{"n_layer": 11, "d_model": 512, "n_head": 4, "n_kv_head": 2, "head_dim": 64, "d_mlp": 1024, "vocab_size": 19947, "activation": "swiglu", "norm": "rmsnorm", "norm_place": "pre", "norm_eps": 1e-05, "positions": "rope", "rope_base": 10000.0, "rope_fraction": 1.0, "qk_norm": false, "attn_scale": 0.125, "bias": "none", "tie_embeddings": false, "parallel_block": false, "init": "uniform", "init_std_qkv": 0.0185, "init_std_o": 0.0, "init_std_up": 0.0185, "init_std_down": 0.0, "init_mimetic": 0.5, "optimizer": "adamw", "lr": 0.000836, "lr_mult_o": 1.49, "beta1": 0.95, "beta2": 0.95, "lr_head": 0.00402, "grad_clip": 0.5, "warmup_steps": 597, "schedule": "wsd", "decay_fraction": 0.912, "decay_shape": "linear", "final_lr_fraction": 0.0, "batch_tokens": 65536, "seq_len": 2048, "doc_mask": true, "z_loss": 1e-05, "train_tokens": 346200000, "steps": 5283, "dataset": "wikipedia_en"}
Each number is 200 + 30 x the weight over its row's rms, rounded and kept within 0 to 999. Layers, rows and columns count from 0. The size before them is the row's rms in percent of the matrix's.

# layer 7 MLP down, 512x1024, rms 0.0214, rows 109-163, columns 128-255
089,176,231,226,211,218,126,149,202,208,247,190,191,254,233,184,228,189,183,269,203,184,214,179,197,149,191,257,179,209,197,173,206,183,197,207,213,213,189,201,211,234,205,163,239,140,204,213,249,271,181,184,179,181,185,251,257,199,185,143,147,203,149,182,211,204,206,199,166,226,203,169,216,217,234,215,170,171,160,173,194,243,183,178,161,210,181,211,236,163,253,172,213,210,175,233,172,212,162,236,172,126,167,205,225,206,185,195,187,219,197,247,260,193,195,181,209,190,206,201,185,217,207,189,263,137,122,211,199
099,179,221,241,225,216,266,163,225,172,222,228,245,220,129,251,223,237,212,150,208,193,191,194,213,241,232,202,215,233,168,148,152,166,199,216,165,235,197,217,223,210,182,194,160,186,219,191,220,254,167,203,199,180,175,185,226,190,226,149,253,183,227,192,200,177,238,175,231,253,243,223,235,187,162,214,153,212,179,166,132,149,178,193,225,222,225,218,190,185,212,199,171,219,249,193,224,232,239,219,191,179,188,203,236,259,155,229,195,160,175,209,187,212,165,203,199,170,172,254,225,198,247,161,194,230,219,198,161
094,197,243,209,200,199,202,195,185,245,171,217,172,202,207,228,223,183,225,207,239,188,173,174,154,204,208,202,280,170,183,241,188,168,137,141,195,118,171,202,182,219,235,236,241,226,176,191,190,164,179,222,229,181,214,234,204,195,197,121,193,205,206,232,198,217,172,229,211,188,206,176,144,199,236,171,182,211,167,251,186,166,167,219,250,218,201,156,215,167,205,217,191,192,210,180,202,188,191,135,195,178,199,208,207,197,142,191,183,184,178,223,224,189,195,138,228,213,185,142,203,163,204,204,179,176,260,236,219
108,183,231,209,165,221,200,193,207,201,164,196,260,214,193,230,252,212,154,209,193,201,188,216,214,206,193,218,144,263,215,201,183,190,170,149,218,175,180,153,203,198,207,212,201,140,154,163,199,203,190,180,223,224,234,173,227,228,207,181,233,212,219,217,173,190,179,239,184,226,184,181,185,240,155,213,142,153,170,181,176,226,236,192,158,222,228,192,207,210,225,134,159,131,171,173,159,221,156,241,258,179,187,233,189,155,196,200,221,169,202,268,213,218,171,212,201,230,161,203,183,201,210,210,196,190,188,214,166
106,184,120,254,197,210,208,225,228,215,235,200,196,190,179,186,216,165,214,206,161,198,232,212,219,191,224,216,168,178,139,224,166,205,134,247,226,139,190,174,208,188,178,184,183,189,212,206,233,204,171,197,215,169,161,266,224,179,174,225,160,220,209,196,207,223,198,202,271,225,209,196,184,232,199,221,163,237,202,192,213,203,172,209,195,149,174,173,213,190,238,204,246,219,231,193,245,168,220,128,230,181,259,182,192,232,215,217,170,163,205,205,157,200,207,180,213,205,180,164,261,205,167,190,166,208,202,176,214
093,214,221,209,214,186,190,231,201,195,204,223,186,143,185,189,245,155,174,236,196,208,209,214,179,187,250,226,190,211,230,218,217,211,207,243,191,181,207,196,210,227,161,204,234,213,203,221,204,198,179,241,220,189,169,164,215,244,186,160,194,195,215,217,213,209,192,218,147,193,178,238,179,221,233,205,172,225,162,201,155,193,224,175,184,222,186,205,169,170,190,187,234,152,193,193,207,176,164,192,237,218,222,216,180,193,201,216,184,221,181,234,215,206,229,240,170,226,163,212,193,220,293,242,203,172,242,173,225
097,243,189,153,145,209,179,225,249,224,220,157,202,218,214,218,227,225,175,197,194,190,213,124,206,164,239,187,173,194,173,200,183,208,217,161,238,162,206,207,155,160,224,230,168,197,267,261,248,159,181,247,211,192,213,236,187,239,221,254,151,204,193,172,179,136,187,163,218,209,204,214,224,202,248,195,201,208,224,232,222,190,161,227,271,222,158,206,225,175,176,214,205,218,211,219,189,181,172,207,209,180,185,171,172,190,203,196,223,217,201,234,248,189,211,224,220,214,198,196,210,149,245,204,222,187,151,226,191
101,179,217,230,190,232,193,229,236,302,194,233,261,144,185,174,191,205,214,184,210,175,191,189,238,164,218,192,188,215,218,226,169,213,165,142,186,206,214,212,235,232,209,216,206,218,192,159,189,152,177,151,208,186,180,278,177,184,184,163,183,173,205,202,174,200,210,281,220,157,232,200,154,191,175,176,179,233,180,190,187,168,181,240,210,167,210,218,188,170,239,243,189,225,194,200,196,160,199,186,200,170,224,159,185,225,231,152,207,189,191,221,223,200,249,213,223,236,215,191,198,187,168,239,241,261,176,209,279
099,212,163,178,214,156,172,206,218,139,168,201,172,194,222,191,219,220,154,199,185,183,177,169,171,225,226,214,248,175,214,162,154,272,230,208,209,193,178,170,204,243,176,162,186,188,228,239,168,192,233,173,256,217,226,222,169,200,219,198,165,242,198,206,192,169,146,165,188,184,172,158,195,192,219,213,224,205,204,145,161,162,163,217,232,134,144,141,221,193,179,207,193,173,181,216,221,225,223,167,162,162,182,180,214,205,176,190,221,202,203,159,166,132,222,222,199,132,199,231,215,215,221,155,175,170,155,179,173
095,186,226,209,174,189,194,201,182,186,191,166,178,161,175,224,211,199,202,165,180,202,155,164,178,255,231,191,136,170,186,266,161,217,191,178,222,208,141,237,178,218,176,195,221,203,239,128,246,221,187,239,131,211,184,237,186,155,211,165,194,190,220,175,187,218,230,249,164,232,194,202,204,177,244,174,203,193,179,226,197,224,283,130,268,196,231,175,199,178,230,193,230,177,191,165,186,189,241,195,161,209,143,203,196,223,144,195,224,184,172,197,283,218,233,199,212,122,211,215,165,207,185,219,204,216,234,174,214
097,194,198,211,203,247,213,180,229,211,171,251,242,208,174,221,209,212,169,184,231,207,196,186,164,216,188,229,208,196,208,221,207,220,213,194,185,232,156,188,239,267,177,184,163,177,215,241,180,192,217,217,201,208,181,208,225,171,162,212,207,259,209,251,207,174,187,233,212,166,228,168,204,250,217,202,180,200,222,218,157,225,218,226,216,158,175,171,157,229,200,178,244,140,164,188,164,209,193,195,190,190,229,187,208,189,208,137,214,202,222,177,251,198,223,236,203,240,183,168,234,176,258,172,197,215,212,175,152
107,250,159,208,229,211,214,239,200,237,208,244,185,208,190,157,170,235,252,188,213,206,149,201,190,200,216,192,196,162,200,209,158,210,247,209,202,158,202,179,184,227,189,168,186,224,209,204,165,182,227,259,276,211,209,260,166,134,168,228,181,196,114,204,169,216,247,193,157,192,177,251,180,132,198,211,137,203,184,225,208,171,185,171,200,197,209,211,180,170,173,222,218,233,199,224,243,169,186,213,190,194,240,242,181,159,199,176,268,160,173,227,217,246,204,262,180,189,221,183,185,204,251,206,227,175,201,191,188
092,228,241,163,241,215,211,234,201,201,206,183,168,172,164,178,222,195,259,195,222,165,234,179,217,234,164,185,158,260,201,200,207,169,226,199,220,206,231,200,213,146,214,185,130,210,182,216,217,213,201,188,243,145,178,179,245,178,185,200,164,195,248,174,237,211,216,173,240,202,302,180,126,207,200,230,242,221,216,222,198,198,229,209,238,207,214,177,124,201,169,137,182,262,227,185,180,162,179,170,233,121,236,144,181,167,187,213,168,194,179,233,166,168,234,246,223,164,132,231,202,218,196,197,202,139,217,207,236
098,187,212,242,222,145,201,166,242,222,167,199,212,203,199,200,173,316,251,189,179,214,233,223,239,203,208,194,132,194,153,210,224,204,189,207,229,173,234,188,204,238,239,187,178,213,189,219,176,124,180,160,224,152,168,206,225,189,230,194,208,263,176,202,173,201,152,199,145,207,185,211,168,205,177,140,228,244,194,152,152,167,246,144,178,155,141,139,238,181,167,208,214,185,173,222,230,195,195,196,251,251,239,191,197,219,257,187,196,200,190,264,193,251,222,169,213,143,188,182,196,155,178,160,160,177,182,250,182
093,167,121,223,162,194,169,201,234,196,253,204,253,238,198,193,195,148,198,171,186,203,163,178,180,202,237,231,165,188,263,213,233,181,113,148,212,182,167,173,205,212,203,214,182,203,133,242,204,175,208,197,180,181,223,195,200,141,209,172,227,171,233,159,191,163,251,201,188,155,215,178,210,206,217,192,167,186,269,188,174,167,195,283,209,188,167,204,218,228,236,195,169,245,199,198,181,166,184,174,184,207,182,219,220,192,146,226,263,171,167,233,193,131,200,209,178,211,159,211,274,183,181,162,203,202,238,205,153
096,215,154,239,184,215,231,207,145,173,182,191,191,208,279,216,217,249,186,251,193,223,195,177,192,141,161,227,210,158,132,216,207,203,237,217,194,287,202,212,232,155,171,303,250,206,207,197,161,161,191,242,191,231,217,242,190,252,210,249,232,205,189,172,173,212,223,166,200,245,166,167,244,248,189,229,221,141,158,196,213,214,182,186,105,167,181,188,219,206,207,228,195,224,191,177,141,217,214,221,198,243,113,223,213,199,182,236,212,183,150,245,182,223,214,234,182,199,202,192,165,178,235,204,194,172,159,175,225
095,218,233,181,182,239,223,196,194,263,178,167,211,219,223,232,208,200,207,202,145,241,178,202,208,160,199,208,217,217,205,204,165,192,221,259,216,229,202,216,178,160,244,210,216,172,193,236,195,201,162,211,163,256,174,216,169,247,227,196,213,160,140,147,210,202,162,199,158,159,202,192,175,239,179,209,172,208,208,236,206,170,263,198,171,263,174,242,183,194,219,248,202,239,168,234,193,231,201,270,143,198,179,264,222,167,198,173,241,171,257,231,203,229,202,138,218,179,182,119,228,265,197,200,186,254,122,241,192
106,137,197,180,213,211,262,174,213,170,213,205,232,214,168,233,234,239,231,189,179,181,223,172,177,221,208,208,199,229,153,252,234,237,141,217,157,161,205,189,159,224,205,208,178,187,200,238,180,207,203,175,174,138,198,152,193,213,139,189,210,248,198,219,204,242,184,176,191,214,231,201,193,224,224,221,242,212,200,165,139,212,199,170,179,186,215,212,244,263,256,248,160,255,180,217,136,217,245,203,182,165,164,181,195,226,182,235,187,150,161,194,212,202,217,157,168,211,140,189,235,220,180,229,136,145,223,201,225
095,197,192,223,227,174,225,236,244,193,227,201,161,143,201,238,213,246,147,233,188,201,196,215,222,194,198,213,146,240,241,160,177,177,239,178,190,186,225,212,200,186,179,255,200,163,225,183,179,213,196,220,195,162,182,232,158,156,164,187,203,232,176,243,207,188,226,183,236,203,198,173,262,199,227,193,219,210,167,184,193,147,166,185,182,172,212,198,209,242,180,177,124,216,241,178,189,212,203,199,190,145,177,158,132,153,167,180,241,238,152,219,221,202,195,190,195,225,176,179,234,181,266,214,203,174,177,189,198
095,232,186,227,174,230,220,242,189,153,210,174,181,187,215,157,189,186,211,233,181,204,217,194,192,190,232,191,193,210,190,140,175,233,234,190,179,203,160,205,216,202,186,237,189,225,177,194,225,214,245,238,152,206,204,197,192,159,171,196,190,206,203,181,204,269,184,190,248,244,194,212,205,209,247,239,156,180,197,190,213,167,215,211,184,144,193,179,161,198,207,195,156,227,170,227,248,220,147,165,206,236,195,135,159,236,193,211,244,150,159,205,168,193,252,234,211,185,197,213,189,206,216,167,223,235,255,193,216
100,173,134,202,201,169,208,204,229,178,226,153,169,200,228,209,161,179,192,184,238,184,179,260,218,202,175,195,209,204,221,225,227,235,172,186,184,194,255,214,184,222,224,145,184,230,135,195,199,180,205,166,186,184,184,218,254,208,192,154,198,190,179,173,233,213,212,243,195,196,146,236,211,195,227,143,236,237,194,166,210,190,222,197,137,154,182,283,197,193,138,227,178,220,209,199,205,190,248,246,201,223,236,163,214,196,180,209,203,140,196,179,191,176,141,206,206,211,166,203,173,237,169,157,213,299,243,225,178
095,204,162,264,211,219,203,176,96,182,146,169,206,179,194,189,205,271,239,235,239,199,243,172,225,264,168,175,181,236,170,226,209,146,210,181,220,173,139,201,251,209,220,139,180,183,232,139,233,218,212,207,221,197,187,165,188,150,198,137,208,201,186,210,264,226,150,203,218,268,232,261,238,235,175,209,195,169,183,213,225,158,214,185,253,231,222,238,235,195,93,220,141,182,203,187,207,197,188,170,235,199,177,176,173,189,219,215,225,194,165,224,163,250,232,146,195,205,212,145,207,216,169,193,159,214,209,231,229
106,195,186,180,206,206,179,210,177,185,260,153,133,175,179,196,188,169,219,183,232,174,180,154,135,188,208,211,133,231,232,187,184,207,225,170,190,199,224,163,171,240,253,200,200,181,193,216,210,245,233,174,254,223,210,204,191,256,170,263,166,197,206,203,232,193,198,155,132,123,207,223,187,170,145,188,189,188,231,201,203,218,257,202,174,157,183,229,160,209,128,192,211,195,211,206,202,177,240,227,184,168,200,188,183,173,148,162,204,174,192,243,221,217,216,259,263,145,236,240,187,182,169,205,217,264,238,246,198
098,133,168,212,218,161,247,167,202,175,216,187,206,183,190,195,210,174,208,203,199,175,210,207,220,202,204,160,187,244,166,218,203,209,196,202,214,174,195,181,167,208,201,159,178,224,193,225,210,208,155,185,164,204,219,227,148,175,196,231,144,203,189,241,197,214,185,220,182,173,168,177,188,218,192,216,181,164,172,190,223,195,170,159,180,224,162,165,208,155,182,132,214,217,176,232,191,162,183,195,182,166,186,167,183,230,184,244,246,150,244,159,189,196,199,163,131,201,208,144,206,180,210,238,156,186,257,198,218
104,214,132,188,222,197,241,192,193,193,161,247,188,224,148,176,166,227,212,180,252,186,188,202,212,162,255,163,166,171,161,208,215,203,222,190,202,218,237,223,243,197,192,207,123,184,238,215,218,206,178,276,168,239,220,218,161,174,141,125,159,128,211,196,193,219,248,165,185,212,202,255,265,161,211,196,199,180,150,135,216,227,217,167,221,143,227,175,209,204,182,230,241,225,226,205,189,158,210,192,210,228,182,200,224,212,185,207,163,202,189,207,178,220,182,209,164,175,207,185,167,199,160,224,236,181,241,183,185
105,156,213,174,154,204,202,182,227,237,192,197,226,265,216,233,211,184,225,161,190,221,220,181,213,183,200,199,248,164,156,182,195,191,242,144,159,263,208,207,175,175,184,209,214,233,250,218,218,191,212,149,192,197,202,172,164,188,206,201,252,200,188,223,182,145,191,221,248,185,231,226,172,282,192,138,189,269,202,198,161,212,187,190,200,241,212,219,229,178,195,253,228,234,190,223,182,195,191,233,218,256,194,226,193,189,186,210,184,178,168,156,215,181,185,166,166,187,182,185,161,233,152,212,237,139,196,180,180
097,238,159,162,175,216,200,189,190,231,207,194,213,218,204,200,203,197,296,211,234,215,205,173,206,204,188,153,185,148,207,135,203,232,191,211,177,198,208,228,204,245,175,186,195,262,189,202,209,185,201,271,221,237,240,198,187,232,163,178,175,140,214,235,254,220,230,203,137,186,208,198,165,184,185,173,231,189,240,230,250,182,178,204,118,213,213,186,201,206,172,174,203,186,228,210,204,192,241,219,211,201,190,212,235,213,162,182,227,175,225,155,216,172,160,216,156,214,208,209,212,232,115,193,186,207,213,176,217
099,187,190,195,128,193,239,173,176,214,160,191,241,148,209,262,178,201,275,194,189,198,153,207,185,187,185,173,207,242,209,212,229,207,191,218,193,190,223,176,206,229,216,195,233,203,223,178,155,228,194,196,176,201,187,154,184,254,208,156,227,185,168,209,177,241,206,170,233,175,182,199,238,207,162,234,211,239,232,212,141,208,183,162,227,191,162,183,207,177,214,200,177,225,197,214,224,216,195,230,231,210,143,187,217,189,191,181,225,221,201,208,284,179,245,199,196,165,217,208,168,218,219,173,183,238,238,222,231
096,178,168,207,197,193,209,221,194,200,155,211,191,204,175,189,146,212,215,213,224,193,186,207,207,185,149,212,138,217,263,165,168,216,281,159,156,252,198,204,174,184,177,174,151,243,211,167,233,193,211,192,224,203,223,208,239,246,153,204,221,217,196,161,187,245,204,213,239,182,237,208,234,206,147,152,215,211,171,226,231,160,194,142,206,203,179,247,162,211,181,197,180,211,241,166,194,245,164,174,196,217,226,224,152,197,202,227,264,185,210,184,271,199,222,187,198,186,185,177,193,251,231,186,229,200,171,177,249
121,235,178,147,246,173,171,268,165,219,232,258,179,241,197,158,211,147,196,203,175,159,150,178,185,231,178,227,190,208,208,212,179,204,245,204,185,183,198,215,159,142,192,218,144,177,186,197,199,212,167,260,230,190,222,202,216,182,204,227,147,182,224,157,206,189,203,249,217,190,225,141,176,189,194,235,168,225,234,223,203,172,221,200,220,189,206,132,208,213,198,140,252,176,202,195,204,184,194,176,162,175,164,199,211,182,225,199,173,235,192,183,188,209,207,229,255,217,168,224,172,235,230,236,243,205,178,185,171
103,200,266,164,214,205,193,163,192,188,222,190,155,195,208,226,208,212,211,187,171,225,177,230,211,231,237,153,167,167,164,241,237,147,264,196,212,242,234,175,189,190,190,209,178,212,142,172,186,194,172,182,190,174,167,208,186,167,191,255,179,223,202,207,186,188,187,228,185,225,174,202,189,243,257,157,167,223,196,181,185,208,246,183,217,190,245,179,231,232,219,177,218,168,227,180,186,207,216,173,191,152,213,210,182,169,204,218,141,201,147,175,231,148,257,204,184,145,247,191,202,214,199,172,184,229,178,195,231
098,225,200,194,166,162,175,147,201,210,171,218,207,193,223,170,187,168,196,222,190,232,176,197,177,239,167,258,210,153,193,185,217,174,194,209,182,167,115,277,193,206,214,208,227,195,164,191,170,226,213,172,255,165,145,233,222,219,244,214,199,158,152,222,192,146,158,200,228,185,192,132,179,171,134,217,157,252,226,216,225,212,130,175,228,223,155,167,237,173,170,180,165,197,224,213,227,183,214,196,160,238,251,166,201,200,175,160,216,187,238,176,206,202,201,226,232,212,219,163,173,249,209,238,166,181,228,213,202
098,168,239,197,174,181,212,166,192,206,181,158,204,213,236,210,237,199,181,203,251,165,212,191,196,186,244,194,222,198,180,174,217,202,142,150,188,177,223,170,130,221,208,177,214,189,218,175,225,185,274,174,192,250,177,200,217,209,264,190,174,186,194,226,222,181,153,194,170,168,181,240,224,182,210,229,232,208,171,165,170,152,219,220,207,212,225,202,165,204,189,189,172,207,193,161,222,242,151,263,233,155,176,228,210,244,210,198,209,207,212,240,217,163,208,214,153,185,247,221,200,198,183,197,173,189,174,204,185
095,203,188,152,184,214,195,194,171,165,207,224,182,276,204,204,220,193,227,232,155,197,247,222,206,177,222,158,199,272,212,236,244,167,220,197,249,195,257,196,195,197,204,182,199,155,158,198,178,180,190,203,199,205,245,209,203,142,240,184,183,214,212,230,224,174,226,154,193,175,154,194,199,221,204,180,198,176,177,263,207,227,208,272,162,164,197,279,135,179,184,209,215,214,173,167,181,201,210,162,234,165,206,221,206,176,248,161,180,201,185,220,214,190,160,240,139,223,199,228,237,204,192,228,192,143,239,198,154
099,188,123,163,243,183,212,150,190,189,145,175,201,234,219,232,205,156,176,187,203,217,216,203,167,184,175,203,148,231,192,180,180,190,186,230,198,247,217,187,250,199,189,191,214,222,222,221,193,227,202,190,254,230,209,223,154,229,186,195,224,221,224,166,231,264,183,187,157,250,183,203,175,254,223,175,221,218,238,179,200,147,200,188,261,208,183,212,204,247,170,237,227,174,210,215,182,215,193,189,185,251,252,203,246,197,199,174,165,211,198,186,209,204,204,217,162,166,191,234,213,224,203,161,195,175,196,182,134
091,231,194,164,197,155,177,260,164,167,200,163,205,201,178,210,176,224,169,213,161,195,190,176,196,175,191,211,214,172,265,190,195,183,193,233,195,272,176,245,187,223,173,218,197,181,167,187,218,252,235,174,269,190,240,188,189,152,223,205,216,178,200,195,169,244,302,193,212,175,181,194,259,196,214,189,193,206,133,198,121,187,185,209,179,166,216,229,208,172,176,205,150,251,186,212,192,186,223,209,198,190,204,269,216,223,227,207,198,182,128,215,163,132,231,247,198,210,198,185,175,245,180,237,254,252,210,176,108
103,236,199,193,168,238,214,218,242,196,261,168,230,232,158,255,228,174,250,172,201,172,223,210,224,96,221,163,215,234,189,203,239,171,179,206,188,209,187,239,211,172,209,208,201,185,167,212,201,177,183,260,212,195,253,159,233,188,195,162,128,187,227,201,239,209,219,244,147,207,159,251,202,201,199,222,224,124,245,184,191,210,147,217,156,243,182,211,222,198,159,209,168,219,163,188,115,181,223,183,255,252,137,195,203,205,207,203,189,160,242,201,209,194,202,250,142,226,236,222,204,199,204,183,200,202,175,206,228
100,169,234,186,227,213,207,136,214,183,181,191,186,160,226,243,207,153,206,201,214,233,239,221,139,238,214,196,174,170,175,206,185,222,162,201,185,186,202,177,201,235,260,183,188,193,195,264,176,189,162,208,225,178,171,195,197,212,170,230,204,186,208,228,241,188,196,151,183,207,223,245,211,140,236,200,201,248,205,153,196,196,176,186,181,166,183,150,204,223,195,222,241,161,170,202,219,168,200,219,199,203,236,165,218,187,194,196,215,174,194,188,206,174,214,223,205,205,191,232,167,197,159,259,178,153,211,262,197
097,165,238,188,228,235,184,264,197,193,172,248,171,163,105,217,183,240,221,205,155,244,194,200,237,226,181,193,190,193,201,206,244,193,216,116,197,216,166,199,189,146,199,176,156,183,205,217,232,204,209,215,201,193,174,211,178,133,212,238,132,168,203,178,206,202,200,170,210,216,192,170,225,207,254,175,179,228,197,227,215,192,217,179,199,213,209,204,161,201,222,183,220,241,192,218,223,264,207,147,190,225,201,187,226,188,234,233,204,212,240,207,194,218,176,252,171,199,163,194,171,209,200,245,162,216,226,201,194
091,193,215,179,179,203,244,207,178,187,198,137,166,195,265,243,221,150,176,199,195,204,179,188,191,206,245,221,186,246,196,179,179,208,116,200,232,159,162,262,159,220,236,203,161,213,215,211,183,234,185,209,170,212,204,157,213,207,236,162,187,181,230,194,173,176,153,203,183,202,186,171,139,159,172,192,249,197,190,227,207,186,215,263,231,224,219,226,220,189,255,232,154,229,164,224,194,237,159,212,178,179,175,213,189,220,254,225,186,244,176,229,229,154,179,164,242,148,220,179,150,238,207,164,213,182,181,239,175
103,214,220,198,201,186,294,237,182,204,203,177,199,188,201,191,144,223,223,236,213,224,217,202,203,167,208,198,196,183,214,121,198,185,163,224,206,192,286,208,170,228,263,150,237,166,157,141,129,208,179,124,226,178,217,228,152,237,231,182,247,228,168,198,175,217,201,187,258,198,201,148,199,197,191,192,207,137,153,164,192,138,161,191,279,260,182,189,179,180,164,243,172,205,229,222,201,188,218,201,190,181,210,187,142,186,237,182,226,203,247,172,213,206,211,203,173,186,213,182,197,230,183,185,222,159,202,251,190
108,160,165,277,187,225,276,172,198,206,247,212,204,235,193,186,281,198,226,225,221,211,223,193,194,180,218,191,214,167,174,206,222,236,216,200,196,222,183,186,257,205,196,187,174,151,232,208,191,242,159,219,159,199,225,253,210,222,128,201,167,162,187,204,195,239,169,203,232,201,222,230,191,226,213,148,243,213,184,221,183,216,199,166,220,186,188,174,174,223,203,232,188,197,206,167,202,220,189,234,219,187,166,161,186,205,226,187,189,191,191,170,208,194,262,215,170,164,242,167,222,218,205,241,219,223,224,194,250
098,200,230,218,199,219,202,202,226,238,166,248,197,247,181,181,207,176,188,175,193,169,216,186,256,211,249,135,232,153,185,245,171,216,192,210,148,205,230,219,184,126,182,192,203,181,225,159,216,205,245,159,242,193,202,219,226,178,188,234,187,191,157,169,241,177,213,239,234,213,187,261,244,214,178,191,196,179,186,193,174,229,188,166,197,228,247,229,230,229,242,146,232,194,183,149,174,203,202,190,254,166,231,187,191,178,196,208,207,221,184,229,214,234,196,170,230,214,252,172,158,206,205,189,238,168,219,187,214
088,192,227,226,174,228,218,205,228,171,198,219,262,270,218,171,179,237,220,221,197,199,197,220,233,203,221,234,182,171,201,247,185,152,195,223,152,176,230,212,179,259,167,162,231,205,171,241,219,249,139,174,234,225,194,227,177,206,218,208,178,183,212,237,169,226,187,248,177,219,147,273,238,271,211,182,198,173,183,154,198,222,210,199,210,177,201,231,239,233,182,224,227,230,153,243,218,242,193,178,182,249,155,164,162,189,226,224,235,172,256,229,183,192,207,198,212,229,222,201,250,205,193,217,160,214,194,165,207
105,194,199,236,173,222,181,217,175,236,203,219,188,185,155,165,220,252,184,195,170,225,190,193,193,184,245,199,181,220,231,230,175,211,182,173,202,168,163,188,214,239,202,206,212,200,208,253,211,192,197,188,214,211,189,193,186,204,197,196,214,198,168,269,217,165,269,158,263,237,175,170,242,194,170,202,155,219,205,184,226,174,209,204,214,183,211,234,190,207,247,228,206,268,217,178,206,202,212,187,281,243,215,243,240,155,193,235,152,182,287,240,201,249,176,195,239,203,208,167,174,184,194,184,231,159,267,214,224
111,186,184,174,188,194,180,183,204,182,241,132,241,215,216,237,194,202,130,192,204,238,212,211,196,245,153,189,200,268,205,212,183,186,150,212,200,226,220,244,215,208,192,217,228,144,195,161,200,206,233,222,216,224,219,157,174,207,217,174,210,218,248,153,207,166,269,176,236,240,182,229,237,161,188,177,240,130,252,227,201,222,211,241,221,238,197,175,242,252,175,239,196,183,175,222,167,219,226,196,200,186,151,192,215,192,162,205,190,218,161,158,226,147,191,178,220,219,196,228,247,207,166,178,153,171,149,193,199
100,245,179,161,219,201,224,197,181,231,186,183,194,241,167,258,211,204,167,185,190,173,164,228,127,164,221,172,219,193,176,252,202,237,211,198,214,201,215,201,181,215,218,210,203,216,266,189,201,177,136,246,202,225,237,231,206,202,236,186,196,222,222,236,210,199,230,153,168,198,159,185,256,205,235,172,205,160,239,204,208,253,278,153,173,143,181,205,233,230,152,208,251,250,176,174,185,188,191,286,205,184,156,211,167,178,251,176,256,185,232,246,229,207,181,148,219,167,160,244,190,198,208,234,152,193,204,214,183
106,199,208,250,194,224,253,156,167,188,203,202,203,189,235,147,201,177,182,181,156,201,136,220,271,248,147,234,246,185,190,119,187,184,164,228,203,209,187,187,211,204,196,184,233,215,175,192,236,222,269,272,212,214,213,191,194,188,216,183,123,191,190,160,190,228,164,196,230,173,194,213,170,231,202,235,184,220,184,208,209,182,159,172,214,232,235,193,204,238,143,225,211,150,230,183,163,175,188,174,241,183,215,218,222,241,191,220,161,194,170,209,215,211,206,214,176,199,171,143,209,152,164,166,223,168,203,193,179
095,231,197,198,207,210,193,235,171,227,184,212,164,174,183,211,205,213,180,184,218,163,192,174,175,199,249,233,147,230,227,217,217,157,160,178,196,258,177,210,188,197,170,187,248,194,226,152,204,171,188,195,207,156,198,213,153,189,217,208,175,249,167,162,208,220,222,238,198,229,256,154,161,219,206,202,204,234,192,236,242,225,256,240,185,129,217,173,163,200,214,180,176,202,237,222,222,181,224,222,169,205,247,240,233,238,208,198,195,188,202,240,256,250,216,189,194,265,276,190,177,217,168,176,244,201,201,170,198
089,225,219,220,228,182,189,208,219,215,193,243,231,143,197,206,211,218,186,209,149,175,232,226,166,188,213,216,131,180,168,181,236,197,218,225,200,197,212,260,245,194,163,223,170,183,225,206,176,171,218,197,236,187,175,190,221,215,194,166,167,261,157,188,176,173,190,161,208,188,194,192,162,232,275,217,198,213,177,187,204,237,229,161,154,215,185,174,212,173,194,207,245,210,193,191,172,131,225,220,170,176,282,206,230,202,190,206,190,277,250,203,248,217,248,207,199,204,198,209,212,172,206,169,207,192,242,151,237
088,193,236,203,210,211,209,194,220,250,156,235,232,175,219,225,171,202,163,227,219,198,210,190,200,211,184,149,192,250,215,192,200,238,193,220,231,201,179,164,131,200,191,234,179,213,204,240,237,214,182,169,216,207,197,243,159,157,229,201,190,204,179,212,162,185,223,223,173,187,149,160,178,155,213,194,197,223,193,142,179,184,243,238,138,225,233,280,224,153,169,166,172,194,178,210,171,216,199,279,210,224,267,191,164,224,160,186,158,206,189,166,227,243,196,217,178,209,163,222,218,196,172,163,183,132,202,198,200
095,185,149,183,202,192,224,214,206,124,228,202,183,230,188,204,192,181,213,198,180,246,181,202,210,165,188,222,191,182,243,217,188,257,212,207,221,177,215,201,209,227,237,150,213,126,206,204,191,205,162,323,255,207,190,199,197,195,231,283,171,199,189,191,252,230,205,151,178,260,206,176,224,225,233,168,207,144,229,148,257,210,269,227,179,201,201,144,199,166,172,220,233,186,218,172,189,238,166,280,212,171,143,157,173,173,172,217,218,236,180,203,181,236,254,192,175,229,190,171,188,263,214,232,222,171,186,238,212
102,177,189,183,229,179,202,210,181,175,188,187,207,224,224,230,157,137,255,182,158,198,180,205,163,239,211,199,222,207,197,214,212,151,253,183,182,163,254,143,215,262,251,153,198,190,180,221,168,183,184,241,203,208,174,206,254,209,176,208,124,189,177,234,170,217,186,159,213,175,208,196,212,183,201,158,248,214,188,182,182,171,258,192,223,228,220,135,165,179,176,186,195,233,182,198,177,240,177,237,226,204,178,193,124,217,234,234,219,174,211,187,235,208,186,195,227,240,173,178,193,173,178,224,188,162,237,247,244
094,159,203,238,203,173,227,188,234,177,228,239,165,218,246,174,180,274,189,164,216,203,234,179,194,181,206,203,196,222,284,222,209,212,233,160,240,225,180,204,201,142,237,153,185,192,246,140,182,204,233,218,198,246,194,233,164,186,168,201,162,170,210,195,204,231,207,273,220,243,264,236,194,277,187,161,264,203,229,222,227,174,183,182,196,260,232,245,205,200,192,178,174,184,198,154,199,255,145,212,221,175,194,213,200,179,147,172,197,206,134,177,198,228,220,210,230,215,178,201,197,263,192,222,193,172,211,230,211
119,211,244,160,185,205,242,170,135,148,163,158,188,195,176,202,212,143,220,203,259,229,184,183,229,200,220,240,192,168,215,206,193,188,222,219,177,179,159,148,187,199,234,192,189,203,201,184,214,202,184,214,262,179,269,208,198,201,228,215,138,238,168,219,233,211,204,244,165,203,253,240,219,179,222,221,202,199,190,290,190,195,179,211,209,194,261,259,217,184,182,185,171,211,190,183,174,224,180,201,188,195,200,241,162,172,211,185,191,221,203,211,228,251,210,170,198,228,203,188,184,181,192,190,207,201,214,243,193